Weights of a small transformer language model.
Training: a variant of SOAP for these matrices, 126M tokens, 3852 steps.
Each number is 500 + 50 x the weight over its row's rms, rounded and kept within 0 to 999. Layers, rows and columns count from 0. Numbers have three digits each. The size before them is the row's rms in percent of the matrix's.

# v: layer 4 attention value, 128x64, rms 0.0681, rows 99-127, columns 0-63
# o: layer 4 attention output (transposed), 128x64, rms 0.0905, rows 99-127, columns 0-63
# up: layer 4 MLP up, 256x64, rms 0.105, rows 0-70, columns 0-63
# down: layer 4 MLP down (transposed), 256x64, rms 0.105, rows 0-70, columns 0-63
v99 099:514509500488591456542539477469575395386451468438533449474550508438455530511465459490474382481596504432548570548524472460561516395521539508488439478591503476421537528422512486517485462484491550
o99 094:506504504465547509446541510495566533513549423489474501424496494466453627478465475517498449429528503462509457548492553525487449574610406540464579432553414496534557428516597421515505445537413515
v100 103:456496526507431450490567423515438534532404493464377528482441495503540511539603508461498500458523548417511532479478531536529528489559358526448538540603423582517509520464519524537605489471498487
o100 102:517455451513464531432471481558467497547474538475557484482514494559447433420523419414493398528537434517620407543454525481450475452529531495417461552466441405539459555528534491409472501558439506
v101 097:533571585489406431567477513522507554442448470510560484612478521514565436489503561528530395474471489510474407423576498527471493405406593544500529483511486507490457493544488539438455457467565542
o101 092:477452592390486447512521390468500449575529427502507491530458507558434530638462481571453545416583475564490540547538499523534436497498509530486472457485519431561563403565522517492508537473488520
v102 110:493470452426494525569483558457519478495494475587418498476570472480516492428504540492508527403506499549500468543478495488417487535436408430510451533493529488408509393503456517488458414670555525
o102 113:588461585556513492444457494525549486454528473507462457424474544521539561473536566527582494379565592568525455559497506430489570495519530460498442481513524663533511497508537511503576472448447480
v103 104:429475508437553453539537439545514511553475467520511551519582406537457511487464416470439503445491519511457542661562481560555530463513473538491520400384507513471570485475498517491478522511380535
o103 097:544546450441537464410579590535529516487538510529554485567495479497503511556462606485412457556479468363498516487419481469434551495488519484457444560447446510479462543431585523597481539566485498
v104 112:388437437583588511513524522486482406497473526511548491516584506497492394495491525470506544469403529561467535620510576485436521483479527534530603499518470549503549494482465560586480441409512525
o104 116:470461503417577509481514499487494378495602513518597566572524479535519458428522534509479489545456410500424457556542528397541571517511466424492494489537560534514499471483460478504613495448536604
v105 098:423473558500466429490535535542371485501475565467530536461493480535531551469486584428507531445448474538514521532485487595458560440506608476458485528489515484383434382535481480588540528436472530
o105 096:427460411545542542449506476462449473544532406541531494555432520555445420528554463471460586507478472459537472536398515441479450483436380545408487552427544579521439545464481476522470523459509484
v106 091:460528512463465524549430508418521455509525548495512503525486459464490505471530411497513463439467555507525551536522581545545511528502513530465431445465379458596443548619618557464614429464517492
o106 104:442522493436420556527495368498504549413513521483447482596527489520443569440464497437478525425548479432538497534461406448507490461526452576527492461553431438421507515468463512435477386473492532
v107 098:524470533513505537489482466473494420444492477546525515441540526386470547584477445575546581394453466445509493513563436465510518536496477494454496635370470509500628534525520463537447533486482514
o107 098:503535527549546502501469477467549516477473559439389488543463432493561527415529538490422508499450421384487420475505525484424557432522494559450521475609557587534506567516483568452508530484397506
v108 101:466513578556499590430496552501540490394528435495513508555462466586442530514522548375494542453498439532516455584521534585572464555422510464472492547490490461506470441543403468406435507511469495
o108 102:469534492427515556491478586472453458391557519508467465516472451439487491526535492503449429494522525632459463503547594463558451449483469566479414457604562547427465490560564527573488498460493572
v109 099:495611421436473454534548518446509608558533568648490460488452505430462485492440455476512475481452478420488416494534545517541487464497470525534441556526465516440522463406487455419465444569492505
o109 104:509587599534497462491526445495502522456457438551417485528478551479434571494462586587486445443541503534535492432522507442411525509560504516529413524435500522547552452426446397556412442537504529
v110 093:586510525519539515417465478525512524531476478532621539512520559430580436510548492385564511579516465467432477465494464559453578581457498467499443538533508523487522450438538488394620469466477511
o110 101:508518445381561488488431510500455513567443471482471468545540579474512489522613447477517450453490503574549539497528471517447486571494491412464506503496486525460553594635480587456449379506505500
v111 107:477583568526527599629479516499501518524536462432519583524505417528477614518515462475541516525519523505536446566508529537391597567451425499505430473488465531508563532440537413495504517522431481
o111 106:481444543407451500426422537513463482500476417649427399504491533420481464484505486506522438525515460512498462492485580463491514444457524574503419497512427498492557513446467569543506432614496450
v112 096:500483528543473526523628524554520531488518414474446453477564465474529514576443492599363488373401429515518485481489580469544481482428554519521465489471548586482454512459506434518499472501509548
o112 101:586587553436561508593519529501401463473530413537522555553453412578405452560478506483528507491462548466499438535471509542444527476531487474526464511640528513593493493524468467552456497477537436
v113 107:480475528467478556466465602530512590546472474492500412454571393488470479506490430466521518431491527456483584496462383458490491473477540487444511544518564504488475513512410598550643531449454466
o113 115:489571562418584510570502470478514535519431534516589669494552471530478481507555559461454531494487598509448542488474444519510587526558461597510515504456539457469432577585475532520542493486513501
v114 113:573522380541511362463474543467503476531426470575501462538521511492501544512373473541549486567463465426462513501569527501498439589585498539424466460493479457515557543505590485514537504527417504
o114 119:497580496436541575478507513487496513523433535411466478436579474514580536484465566566490501491522462441529565429407535449485552516549587484577532514507366503501587476507467550489491423470602519
v115 110:572489531526540501535507532551460475483579528544465548526461501520418522375422501420624471432514432553583487511505469483482561472567409610479490462592533513538474531507472540563525466495483561
o115 112:438475574454493447437506475532564442405487501458510453383496551527422563474488504526361493522373516471481472484535539484519455496568468505582500508451508551513565507424556480496522457516578581
v116 111:533518553525503525529473482512464525534498552566426397491545425442530517578507568571561430606509517529504415541502551521520466532428412395542497466518509622457539427502460413522482509472530505
o116 135:572503516535455561502476534492431500548433409619444455434441530506563426503472541584596512457491502459493507484524531458449517454479571436485484410517530489589460533522500403426559449501450548
v117 100:498509534476498485562564496415528623513485503520528510525435531507535521518507490472539586470486554538421457554455550451556459494515507521481483408440479357422551535469385422452506432428458529
o117 115:488578392502467449547552415529462491528518575581462557540529476519416523605457529491502459484492491485540532578513537433404474521544486503492497471492606443354533420546528528538460522492498519
v118 101:440462559473502387460540515566597484449521600517520449515461447513609571427516522497568558528496496460588532482545530505455490479524477502592571450500609529491465511469496510486448379502469526
o118 100:488412417465549538507636573452482516593497456498521479498410503505516566516501473447461500519510537485442357520483470443447398547542491400554493581447544479547563465486517504477534511464509517
v119 102:508474442563424477351490506517546556473496546456491565410506470412460468500600510558547499537573432563501487457559503477456514596491438453472514487528518518545467511533626502503512546426562521
o119 104:486533416505550452563474553536437538488473558451417454537521515576526405511518427500581461549508580458497492390539463527589472494500530436508466492522521502569425570522495500406531503496504367
v120 083:463575523499613375511557500432508516618537489466433467536546506440455437492415548460458546504443499451468498438557508447498449413462368482466475565491497520495471506543560535476555466519481506
o120 085:625446436525524570462475494499554503541483477461497510513548439513396489464540541521410440466471524497512553477565444407482537433511562515591441555490483502486422558494380441455478441582504488
v121 110:524429540493499430465500540462471492406464621489456527528448509425517513546524442407406521555495449556453515522464459427518525539513477486518473498504517481407435417572426541625426530516495458
o121 115:452431352467510467518537462519537565502470503456516521392475495516650494503534512493515563521499491511565565507512479471545477585609478454552556532506564600491447493503468544584530537467446485
v122 100:567575472407468550454514571429489466457479462521435549461548546519465473438516524560525396493480493505451539509503463539474557515476513383448521504387443575405409532446463478508523536450424520
o122 104:501499505640587485409396555576425496561415532510468575525468509504441506495501544533555554395481464524484535553497553530510431506452512535421501489551454515563485563389523506512541479502519469
v123 115:451619528489543551429585537545471487441489485566416455513506511531520454534486554536476523426433535621407509483444482530523530514437523479572533561496593516486546471530491386549450512522423476
o123 121:550500498485547511467484585415444443470462448548495545524468410586611447524472555572539468462464514541499507576586504541446567423400504583441466555476546519531467466505512413488493569457529512
v124 115:428485529548527499443535444496453553586545555487586515530466558451581522447575438477521604399520563492440489564456476501530420518471558545494452450606525626486504491544498468555489531485510509
o124 120:498470480431532535551509447506524548517539513610489443474540546582526494480581512434417470583487496519535438515455495534498432527504482496407538485467610497356411469456415444525434519460509471
v125 103:455487528546437575532466574431469389570527506594544558462571481511500453524482514589519452542486442451440557376501555528451518507583518498456443523549510479537511557532496553479600515443439522
o125 099:451500522569564458607462511472446438527409425491510522524509543492470529446424467451483571528416492449530535513534448498506481497517468624531429419553422532464530556559398529503444435506507573
v126 117:512447534625442548408501463514581494544422508492539530480446456586469473574404439514521480486544563491517458494534407479558541474521481426494427490483441480530440444498498543508529415475619462
o126 110:490603479442465506555487522454540486417458512529555451559479527526429576461555466488605534563558574444470380465539569510527493531546581554446582522514479477486421509530519533541452555511485587
v127 106:508496598479435535493511501504461470467532475507571497608510484543495499481496490507450680549522553557485471630535417468487543482478461592474495499562508491427547510481504444484515406520434576
o127 106:436443488479511443537504530523496398453502524535504437473529538529385521486472613523474498504399427560533450522515546479415562520473545555531555481475553521430496374511551478492453497497401412
up0 113:558475442514511471526525540409481454420548520481489505574499487525545603466530511508496551542493504406487504554504348408529556521464552511468528424430567461456481492591445514486560495397534447
down0 111:561453583447445513507435578391438460467477447395462548569581521424519537495558539434599470577589464496548531507458530562500525504526554480553457507516532467451588469531533483497466481520520447
up1 108:594506482478468495543460526482471428450525449520434442460544502451429521473485469542492549420633536492568641545429488454468423510540505495464509582438513567518477497502512546391518508473581479
down1 104:531554454514515545437495522517485480466439463468496473545503450465437522445514513472452609460485384466375549506480452496511557465421546500470533467400586561436454474437507445426612535477516535
up2 103:474484498533522475506419547509555450600615452487426581473550544455526545493546446571511427466546442449481458530478584407406503519533506472534470452450591445501438474545500438558457448488452476
down2 100:446395581490426494488427502564515514457518429456552582361517494549526516537515516621423437497483483503503522460622512476507466490492472506462501507529477464453553536477455452447555571556527426
up3 110:502485509451535542497539474479562578370544526405455493561546501561543495451516404544490478443515407417592465497419547512494441470427496483473489606429507591476481543462515497471562520517449494
down3 091:550506541420542475472408483527397573468408527557479450550520513588473492511478603468570439444430458503451559510611486486486549491552550504514481497640469474529459478551466545462483459530477482
up4 096:415507527487498459463550448483517480514518593438468549554467383447508534478506386552447444388519532594541518512490446499460488470539534560509562518634441499492499481510535462455484579430531455
down4 091:547439551548483394405568539516447389497461566570545468426458514500490535497564478391388502505542466406508479464502476426458483561437452546506496519496558483469554560553450475516488476487445485
up5 100:507433514537566427535501457528610506505582516593467534440534449548475443580446464546505504470507454572551533388465553495557470485441456502574502504418555592483461544605524489547520464488484453
down5 112:493468588511495509525587519556472496475525441386478526449565417460563436476492555477404487505526548424532456589480544614576426559534469527581477508516486558511516569496446432549554511517501474
up6 105:575515526462482443480582502460553446511430560513493452608446449539420449505541424459522498475591523556559506551454533540462448566549476463538532404479575518572534533558476551592513469545463437
down6 110:496536698477501533503529579491543614531551485462526534510408442460552460507535511482493507469466437505526462509448503561510573453445421438621484481434464495486435512526549494525492559493486529
up7 096:580487478429487461532412438472544455490416515539552508563551623469502520414470517439552496462514470499515520448438451481572562585507542578489468574439512575452488506495403512589515505473429489
down7 094:499546538525512406454482567555488580584444525576486453451449483488558483504556456472545464565488418469549532433531418525598475508519478518484546546407447497508518508529429471528480508433502344
up8 081:486513465572580467522432472509388515483516434543462497465448465408558484472545451526563527551521478578471509495451598566462467466390543562477477520486520571573496492462537516516477577459621437
down8 089:370442452394597561505504573471526502580476568509547495589515485477604472459499572502469484461441504498511479539461501522441441451446511567509482463516567404518426586535477472487447546508476486
up9 112:500490469501531487535467481588452548504544465472494502562547447459547566413396539591560579531488483528486476451568614540556489472473513436595468547444501592539557587445523549491473438445494484
down9 117:471519531559575503559568445510476461524500536451537452535547410432577538501385447554541546535504457475570499426458439401434491457519540490540529449444559584394474552537512445512482522439504472
up10 089:417527448515426534535488443553509520489455461504460448590508512452469494516446565559464477444606440591650588416467509568556468489511471517459476518477501431468587491491540453487482446554529511
down10 092:477503550504583522537440482456505472482459498495517544562556464452511533518561487513472537545506425426400462535511530565467538511429443547565566517620437530597413605488538598461521534445461512
up11 105:538484445516436511496522460550517491509505550493361456451546552584590418496513527595491516536439528531516501437437485537448573424488505491466433540480544609486455501523448541635490468493556471
down11 112:469470464595559519429497589485528514509472497487571482493353481477491498487514577470545555588500503545487456482559470396584529557534508394504544530523434501496473459469569541514540566531611476
up12 098:401416581570566562444529535471518389560458455501462446533486472447466468527583522511452578505536579529510592525522517520565532442446507427588476472546526543559519476486502524445554491463474417
down12 097:522485585433557530461505535458466552539533455551543523437455524505504582412473406479500518449541491433428578481524456441426430522452508532489452441439470599475517552551442457383499447499438461
up13 109:486471501564477524545569512453589510447453573468510441495554543519547571508415434470521460502522428444484530590513575425516576517413501535523372547502427449507507531496531490431522486544472387
down13 113:510586466508434473502449488542549519431477579526463550555475445418557422428514518480587509524517510597535554466432429445493534486384477473551466376564443428483499454489511529537447547518497522
up14 106:552522514521533452581560501531525410472574501533522470419552454434540552476490489604463524449470533525462569546448440500489504549531510402461485463381488487568557443451396538538531462420460452
down14 100:577515540558507503520483585541473479476503550516561549573446486478421491538559501459601469432542506593418470450537527594481458481513457482561513560549472485369454456517578515454526459463450412
up15 076:580514501525516507516545430504501558546486494474528431420418413579434430551479482497525440578462494512494515499407486549465526451362464543539414560536554493507566519552414420499536449460473504
down15 074:508466502554439484419421585503528554543544469526526477555471466461510571506503560586508531455558433447511508523581458414467467446519534399444505493485434455582551510452600428490517546576574463
up16 106:479488551603479429486435512544486518592558496506521469444510509526537583505559505533509421542481561556563526467498542576459520543531489402507590596503611617493546477466526530582448510502534530
down16 106:408510569432513553551487472434452508459531461489472470486471533463512522510458493450464546445531476520522647506541453425513493492524591590467487434554391412494561520560544536441475411462557532
up17 075:463553490557504409546410464456406525488466556594438462466546491593481612479524513489510514617446490419458441472483466548462520538491424479494496439593535557487473436439541480494487530505509433
down17 084:493503484487550510500517499581613491555500496424588581561525505532494474485442495495488532454500556507495531454538512566505565483498552523615491557452576526492586517667582502564553478524535565
up18 092:485571499481445620450526523492440508530597556483492491499483509497471500512493444509526459498478430441475484504528560440593501371528474471546424531441379560450433574588521484519506481438575466
down18 108:488475536460501532559565530565421566595422463544411469453554465406527539527583517617482532472548520491425507457526476580444472514506440466516533496462469453553489495418450424579501432508536513
up19 103:488505458612493489538484419538420471465580507522410526543531536452533534506517494513559576431408526492451536507599503526500574476435537472473470482546532510466540548659430597537484524483499510
down19 104:471533511506512531453536500486415511521425447476434501487470567453548484532552528492493535530503479498462409546512538598466572637438409556475479472612507539483484510472415554534586451599465538
up20 095:622494529493518540526435548532448495540478496450583379536550486461496512478547456549523473529429436520481467426483520500515539531408469492599579470470503553385499487436410515560530475532593519
down20 097:551521539527488551395414434598432508511523544444588479509499523534461437503581568455496492500440533521508421482409499392514509469486513541569562469464531554572483539488514467436532420601489482
up21 110:494584512501495388515465477471525489539459441547488547512494535515441586459483402510526534427496470450604515549542546594452489536423443439510520531481500575427508602468433500400464530552498434
down21 134:503524601456538538517459409486525516528514535560423513510457481492508511514501433395550511369553580506472555588507559454473631503549552505593473517484445583563474508528456563480502539491501479
up22 091:400497559535409482556545509476486532472492534467530419496532497458406543437457525450498568520533571499431556479499485477420479479534496602574540576438496543456602526557502514481389575469487442
down22 094:500459462570504542569567513533475567473495533480484501596413490534611457479533522489467350529488528517387474498505431477495402504485500563441522525538510486490530529472440418530459516621547522
up23 103:515503552456458453545477445444405495520557421489516519607568500460447569432518443533425437509532520547461496517430503606488480448509535516470489529469408608559451567507491551498566417550530541
down23 104:421478579502519513510471485487528485452463531581488396488560567410518521545528566422461484481465545550565536491471460608592582523474518541495545535503504466551491592502567380529566508559546495
up24 106:510455382382467528407532497465559460571494533544573522500536443469519478620468473508560508587554394581516485470400470470496537517456441501551491519536479501548487443488505515520523471552456419
down24 115:550518413497435522508421383525488440589530556496458657474517499562562556513484548477458545544498490520476536453505591450562493518480442472509472553628538523528423480500529454454503458488518530
up25 124:531548494534453497513482569492552431474536524444556401605441508515466455452548519484538485537571456516539466541521489461466577448391504596595552501427530366507507484479492589506519501538570518
down25 109:425548579501408506534420557471612475467582533398544448490462527513474430543467440503523514475566509497446477541467474517542564480445493416526574491495447487513430450381448493548546457554463523
up26 111:485462472564460493501532507487550440549565526524477449481469430557516424516506523471450458573504388414483473564560575452454514464471445392533624563545565553455464548527522537589567514478515502
down26 115:477512481607517445506527602545482501486459474490512507501469456499430472484429436526558445573544492456525440405524457352537416568520495469460509519402419546524490508518410524476428478510449547
up27 102:416513530578428509487430602479427555524517478532418514538455514437462477466574418533511445421466420474516576462463481502483552480482553577557522388431426546423496535527549500481502488566500496
down27 114:474488567489421536563510497594474432523545478473584497518467451425485516521532539423514403529563512494507486524521545525458489594510536555461550585529543595593548494510513507425477439498586619
up28 092:534533423532487480535446457428450547585509440458471428495603443542563487471585511450496528478515559482446569516560431524463464475561508476526554613497571509426480539440518519587441484421500569
down28 092:545545552535497481453517451422527458459541484543552484572412410570505519439540555482537479499489548559488481536548446471422496472576521464490474444565478545446488459540366525625463508395529510
up29 097:484533606559483457535439518481493485566580544497477481484524469457531502432551427515586625504440537467406515545477479534613492439584445491533502465548444523484552479416509449455500445551583490
down29 105:475450527559483542541494489558464582477524500470464555483497518525524536493428521574523443475556534461521512459568613463499386341548509446509506485471539503478501471469417404425482557459594538
up30 091:512539478587498540446498450430497403470505503456530500539444433564555474493541522520473568505436387437549503490433537492387551402584515477482540452560483573506461530517597465474550498581539483
down30 088:450535396524561485510561480578536486482452454475349442504510491493550395494480551537498495517507586453542472419458533505531415507506484469530418498406416515518547452440461514554509517549423549
up31 106:481461550460480535586438496453411490436477462573498377540451499493553501526568526471495487411522459490413505557541482525520581492448526452418491480592501563450475538501472572505577548544533388
down31 126:472550479505521549520483460384464464516489489526538571562518531573393553533511520512523611500520517574337457504580433512467444536463499524455470435555481457470493503598494482433519435453480487
up32 089:528559483449495488438449548519376554491586539544560543474413498489513522528496519423520510436507480505478501495448528552483511458428449520472495534564472468477526608550467613530498444504435341
down32 101:460590525458509448519507407550480420412494604501502464515443447566399519572503482397533575481426594523455569478494536482541550482480539498546517456487521517478509480559431515539491524459468611
up33 105:511511509511437450535585553467395480473486545445520494500449479510424613490550437537508503493493447390531518518558475549514534448517506478527572499500465387345506511436554469548523578547458496
down33 099:478478475551490436444480566518348387441500507471584480522458476510514493492514444423527487554526490463425531481535459433603467456575541508579523481547468489436504512478473496637558498544462486
up34 100:507453473463526389407545354491525449488555529548464488570513468481516436475532505567527396475432391446467463444487502504492485472503569459494481544453551415539518508503496575541561564534570509
down34 100:531519466548464453520447574540449555476527504600471558524532465525465431536497445423436467528484464440539562494557503574591516512402572506430500509504543462559508467537469471398567566511518626
up35 103:508531435548503438548577375507501444562568485560525585532453493629515478482397473471467496565449395507458441507443486498606454525549550505477524522488471431516489466523547494521454505570505449
down35 102:512486501478516564515534583510462507510537414518514465503522511530501501411642502475495536397500506567370507542488472452467502464558526448370513412415421551497400499490456515510488469501543526
up36 099:500393511510465488491517463542561393562562509481595390526530510533423479495470588488532483563515454457436483544560445469530473436549465565427558489534459400448497441508501444523523550460567439
down36 106:555501433463486408492548446541499551489505455545505445434464503461528589435529571546513567455458563454417513633488538435509505516502517450498433517426521490547515525444581507569441417415462542
up37 101:489464497499459410561525445521489473444537450447505451515465498458523517516514600430607512525521346483442473457393584437563473481484483507462451490509478494582501592417544415495534506525509504
down37 091:568571497441544569542451458508537535408376533473482478467567504516565571485418410526464454481458566458486558373410495564523504515458479470486492550483488548429471438492440473503555443471500488
up38 099:515445536578416571525449546527583468487498472467443569507585430457420493472431502466577429501491431547493383489453451538523525423541543429529459504490529481571519431458572530469432536453463503
down38 104:484519529593495558488561538483508539533473544510443521483427451495486446630430634504418555532510597525445452507486494503609495448514510576503410533426538471566460501534508515459551527566501510
up39 115:495429527561440453524409519511464492379480459522460547618538528482528571438495485479544564447596471437523476432553538505405478552505495425426452536413431435528516496490558476525481529474459497
down39 102:496507481554435521511487539503459502461553408529577617533424458493448570450397439524477509492550501424520539561584527417532551499407552548512477519371444454529512516509515502465428490446535502
up40 090:562462450497454500420556448527492477522549496497467494657525505440541562544507371475471531456589539408492449495482462557458456461440442465469441547540504597441533529573474541545472535522498523
down40 093:498405540585614597545597451514545574472442566495433486524464498498536487504511508495493520462426482409433538500452471530576597546577472553530491489596483497555424453519498467524469444518474496
up41 090:526555402530506592504533446430487587527496428459509570489589488491519519535538335543594423458425521557525509465502494456508468501481605514551460564468501545520562477506497509546471445491551516
down41 092:529466539461477612445548476445557562445453490471478548510503511552486527455433485510540473404508549622520453507492453515582496509547494593542476420483553375604511551481538551432503517512440516
up42 105:437497487529462459506543552575441445523532417442604490544429558581499431606429471476419488511496491521467523552505534432494495442488520466525431579456549472474515411502405532493535457457477403
down42 111:497483448526493552429482493513531523566427579481481555470602448541596522545433515465594439518508547518471561459358559545445530474568455513539518506551432438487499508483535535463436553490417558
up43 073:573498530447463485518534543530595553479443442467561542414606492470569575416451463424463473582496468502564504432467564542572475452510521499537540549510545427533482517477547441433544518433420496
down43 066:499531540513501474416537549506481456487540563489583484499469463461474429514537526453444531505436435510465468539563465503521530464385533508448543399646407519412380549501447459504538476470527483
up44 106:495488530495420411590577479510499491550493512540574593567527509470505463478414451575559581536549521531463530534508540428551547543476538502514482453504586383430540581501418457456471471536537452
down44 132:510479455550462527510567544503516553488468465545518397515563481428540471424481415532468530343450451454590473480463555575408523431465483442426494463562503489565429518543446513484483507473546469
up45 101:383466510491492471521453472452531565461494454620524474586538522541503396556563416514511550489490554543557530447572482520501511442407419555469466538487496491552514471512500601536399540564513527
down45 089:517585612463537488602497540434549490434471562479514590531501427446450515510435474467512607576428398449528458522476461452514494468490475523527572466517446528536434519439532453590487508484451460
up46 110:405510567568474413513467516439407497454525490414461521491555579424445525443497589540608484505480498480444526539531564538545556500560463518497618458550546440475492430459489446501547508502488436
down46 095:525449449512481555453492575580505546524470545602477500484569548503467476425452528447526442450532517469479430625514502502488580484511418396523522490520454416547422434522427486494386454499499478
up47 109:569514465610508535389569422508485476535537492505472528530500497556440347444514467508491503482467458465491500465381430500516537511541455496509515559455546526489558460419482521482386607500519504
down47 107:494580536453531533473510545425621515496463476437515359474438512448496485483559566462389481463530446505459579503456500514558564435456463520447488513459497437470518579439445521490409473567484481
up48 092:527514558611495465530556488452572554613475455486567556536526529377443555414600469473542533479509501488422446499584534498396477473499525487510483556494535523488551511409532520510421479475471533
down48 106:474571471480504644480517490448515447565499559491448597496511461459575452490494493547569523544482460493439480494538546506460548511452578594491419535551563478433448430498436528516482522507432627
up49 106:529533531544446540522381483547482531483527508595401532545502558580524472502605390545531515546513548545568554510478426435488496452513522549510449456548540547492485528558458577509430580424540481
down49 100:491436468549470457432486480526481469402549528543501464565461541512441633614462417515496509599449498527489534499460450531486461515432476457558525483620516508474469518532534557494621478450534448
up50 106:532531555522452486508566515513489423542498510510567502518592447572459539501537508468491474367567505562439377438532487476520439429616537532472534508503470515408526498411542542498529530573460442
down50 105:400498625539516570526503540423575483554460344412613500494530458516529493562491503464509531513540433458541542552536531475484499488505540456489500501387552541514532532506504500503531462589486557
up51 088:520466441533540535549542455472440451579560483574438465470485429560438488481545503466457495544399550534581385524524570510391481519476510544490564432548501449454459468535486464447554443525479401
down51 079:497487454420456427567509523497497515416480360527605477486476536485472487548472511517536536502544404449426568423502556497508375504430527475494455523499464534427507484453580556537442542435533470
up52 117:442504480496486516551477454448561493445461537520410505599500560462468455575493485564508489432531481638532507458399505430455528447535486543528359483474478517519436486550560509463432564450458453
down52 090:497455513547463513499509511495441520534564443516568451485498530629493571497479409522486470495475460560626433507581438512531457430463489475460643571513445536455470523472420466483577534554524504
up53 109:483464525483570558404471571487584600558449464470507534506469485511448501469591428515538551487513425471490454492475503494481589460567433445578486599498511467486504397492540458567436551404466512
down53 109:546482503519474558599464503477369477487499528516569517531525470485556555496571440380533569443564377529451450406517437524448543454456492515507532478533507506439549562561572483519437469505495456
up54 062:400434506532652561524623426467434562479524496479526470597475460490454522466470503537408456508440503543473459506528520503459498445527555502450455481505518592513526407490543477456440485457550449
down54 056:501596518544392375524490601506542523504463429528551469535486531474552481597519497519533498510532489472501583481513461517471647454496431428601529534462487432491532448482451478534452533529452534
up55 087:523535450469376494435467558426501527370541571571520496564499443432514429542452510547500459544385521464464553445442563513509526491535522432435520487480495595544463570493482524532444546489459484
down55 096:520452474558486549531500438448492465553534461545532546489442516539559626525622461485560495547526446497489451520600489515475487555510424458452455571451538402493494466442402507447472454522578575
up56 101:494510482621436508416484491472496502591474568549425598447501412554488485479488547502529530455418439479497409435459506484462585480429495469586550454493493488462561541542544585471440476499453442
down56 107:517485411472506506605451508498450495479549446501607433552525548493480536536560529447563515562464510502480365498563493494458495486474406579552525560421523459541601524459442545471442547471445546
up57 087:623447441428541479506560485503424531461513513513505418509500532507455527482492510495607479475563525456610477475453445515477470545420464515514340457494473521420585511499403549544499497451497491
down57 083:565497526455592598475448539509589656538450511575549534412499541462550481523594549617493537498537455533470455469566504453520509504556555502470519546554519496499514437467518551476552537515545466
up58 110:442533507613449404468522429487454402571569456530575455565516553448498561563445496424521567483452517484427470455571492474480457524461484472480555411491545500486558497454527571500443450570503443
down58 103:622493586473453456511468533522468611493474454482477510535493563424462533416566452481468550476407529547568469508563436555487433409491566541462540444460473452547553487571541518484544527486567553
up59 107:578507575403510417564472449487490450520548493539505504559513556458443496431484563472475463531476455474428524526612526469462594547424489487557491504480482524476417485574458523496517563396377492
down59 099:471487522421561429552522499547483498518518525476360520524442538480512557494455541542430477512450466530564483494516484455437478456564529425492427507537527427560489517414598525427404599527449570
up60 109:503453517523435444553476430570506447546386526536565469541509473547476534431462580570506568525531445546500566429531481431481535388508485527545471494528399546469452510380468444542566497487525478
down60 103:412431472575529376559475502409524545545521546429441398440494456474458533507514458521505541589445472545448545473512506529536502513571501444437488515478422490530566494475506546416539597490578504
up61 105:566446495520495525471541458531599427561528463529451428519662521494419529522478431588444491492520436509446508460509471526461483531457427438450481523424550478567497494387477448420483502474510468
down61 096:479491515400462518440544525533534486529426477410501492518395473524493576494547541534446441503462546504486514558456543447483414540517430521357508498592538505487515459590489445529397430484433508
up62 100:502547525495466571539462416405511465489583547485502448580495401486461459403521480532485521477515484604537434414463492462424410409522454515495481556451491516543430614537485490526542526459515461
down62 100:572473432449539607443515587486484502439511475538488451463626601447458466439510512599528453478548468475543494521483470485454492530453602464472473424446432535532428523479478509528469396516549504
up63 110:494437459521434495522491584487430442505515414527516545520599605495491507488499509557495535525505417542440441501479527531524465486349513507549361476421482554532461497465551504572503557433545480
down63 113:511479450569563468543579524424505464554526491509589395557531556550409529529484584498478488489406499426546522519463485516528507497600480506403451405559581492451484514584505483470528533459570501
up64 088:527440487477495382502544519540515523560517395500566541492436429526465459466428497557568470511491467419524494588615422500575550542514524421518551441484511571521558541525530502525572598518483521
down64 096:494584524493479507481509419445483475457478553411423510559441475555509470512503534491568477466407461575494471515406501481429397407462529551449557399497565551426501474516479512440462476473575574
up65 110:549544542606516499486552432480480420574517521534493514479518497521428467516558496468536590402486474449567516577603411465508478462528470434543538531565569558534520517483497472511469383438580456
down65 116:484555560498530453410586485551488462471483590523495443490527504556515549515462493514490416546480559356548400548475481451480564551496470408433546521552451531455490500531453403407529548525484497
up66 096:545484450496531531493560569454471589487626574496555468569450516518373503578602443496513481466457479538564454545504477494525523451452458569460585526457537511467523481527465540449419425567497518
down66 091:505514418593501517526487485515504503428494501521553520536558527535595598497439557495519526437565561553479479549500521482461440602445520486495352518588455480556477543541528492569554605538456517
up67 099:499488535528503479451454505527558466511481576556476432519467537566400448526541546505518566492382390508494479484584525571439460464411501444470490451588563516459426518514531408546435469478547435
down67 092:502529424527405510478558481559478542452584449462400597541477560551473457413499480526516472462511618476487574491403488444533478490452472577510445466490402467534535514467448480547426496430526495
up68 118:509474538424471479595531502534527573480579406455522440579530542517564435540450436473512571537524524516476532592482547480552464480485506456569402489558480480583551451525526484495577612424463484
down68 123:523507440486496413428587517543568511491426562485506510523595512400468474492515633496438464580516568498505543527431489489466485519465484512523390485556513367493551524573535512506586488507517520
up69 095:453524477575429427425414478455414554449540506458519547473578475533481538565508496468522478434434455570484512641481524497584475459519563532466569452475444534462488568477531554598513486473517442
down69 113:508513427466554406423574480548568596440478491461364428443487516438436532512561459531490445496512442492491571463460516569535471518546423549528414514517532457501521513460401458521532445471462520
up70 117:550492511465527457566533478461559571483453530507512548470541552535490495401519547520576419464455505416474391489471561495447589420495493504542563562499417504544505621506496487472500477408573417
down70 119:535591449493483525547522558480510457506496669496471528506491541539488575492524510476428488505432627481462470492400477556512483518459478521503403481446550480604524506543592528464525520402531531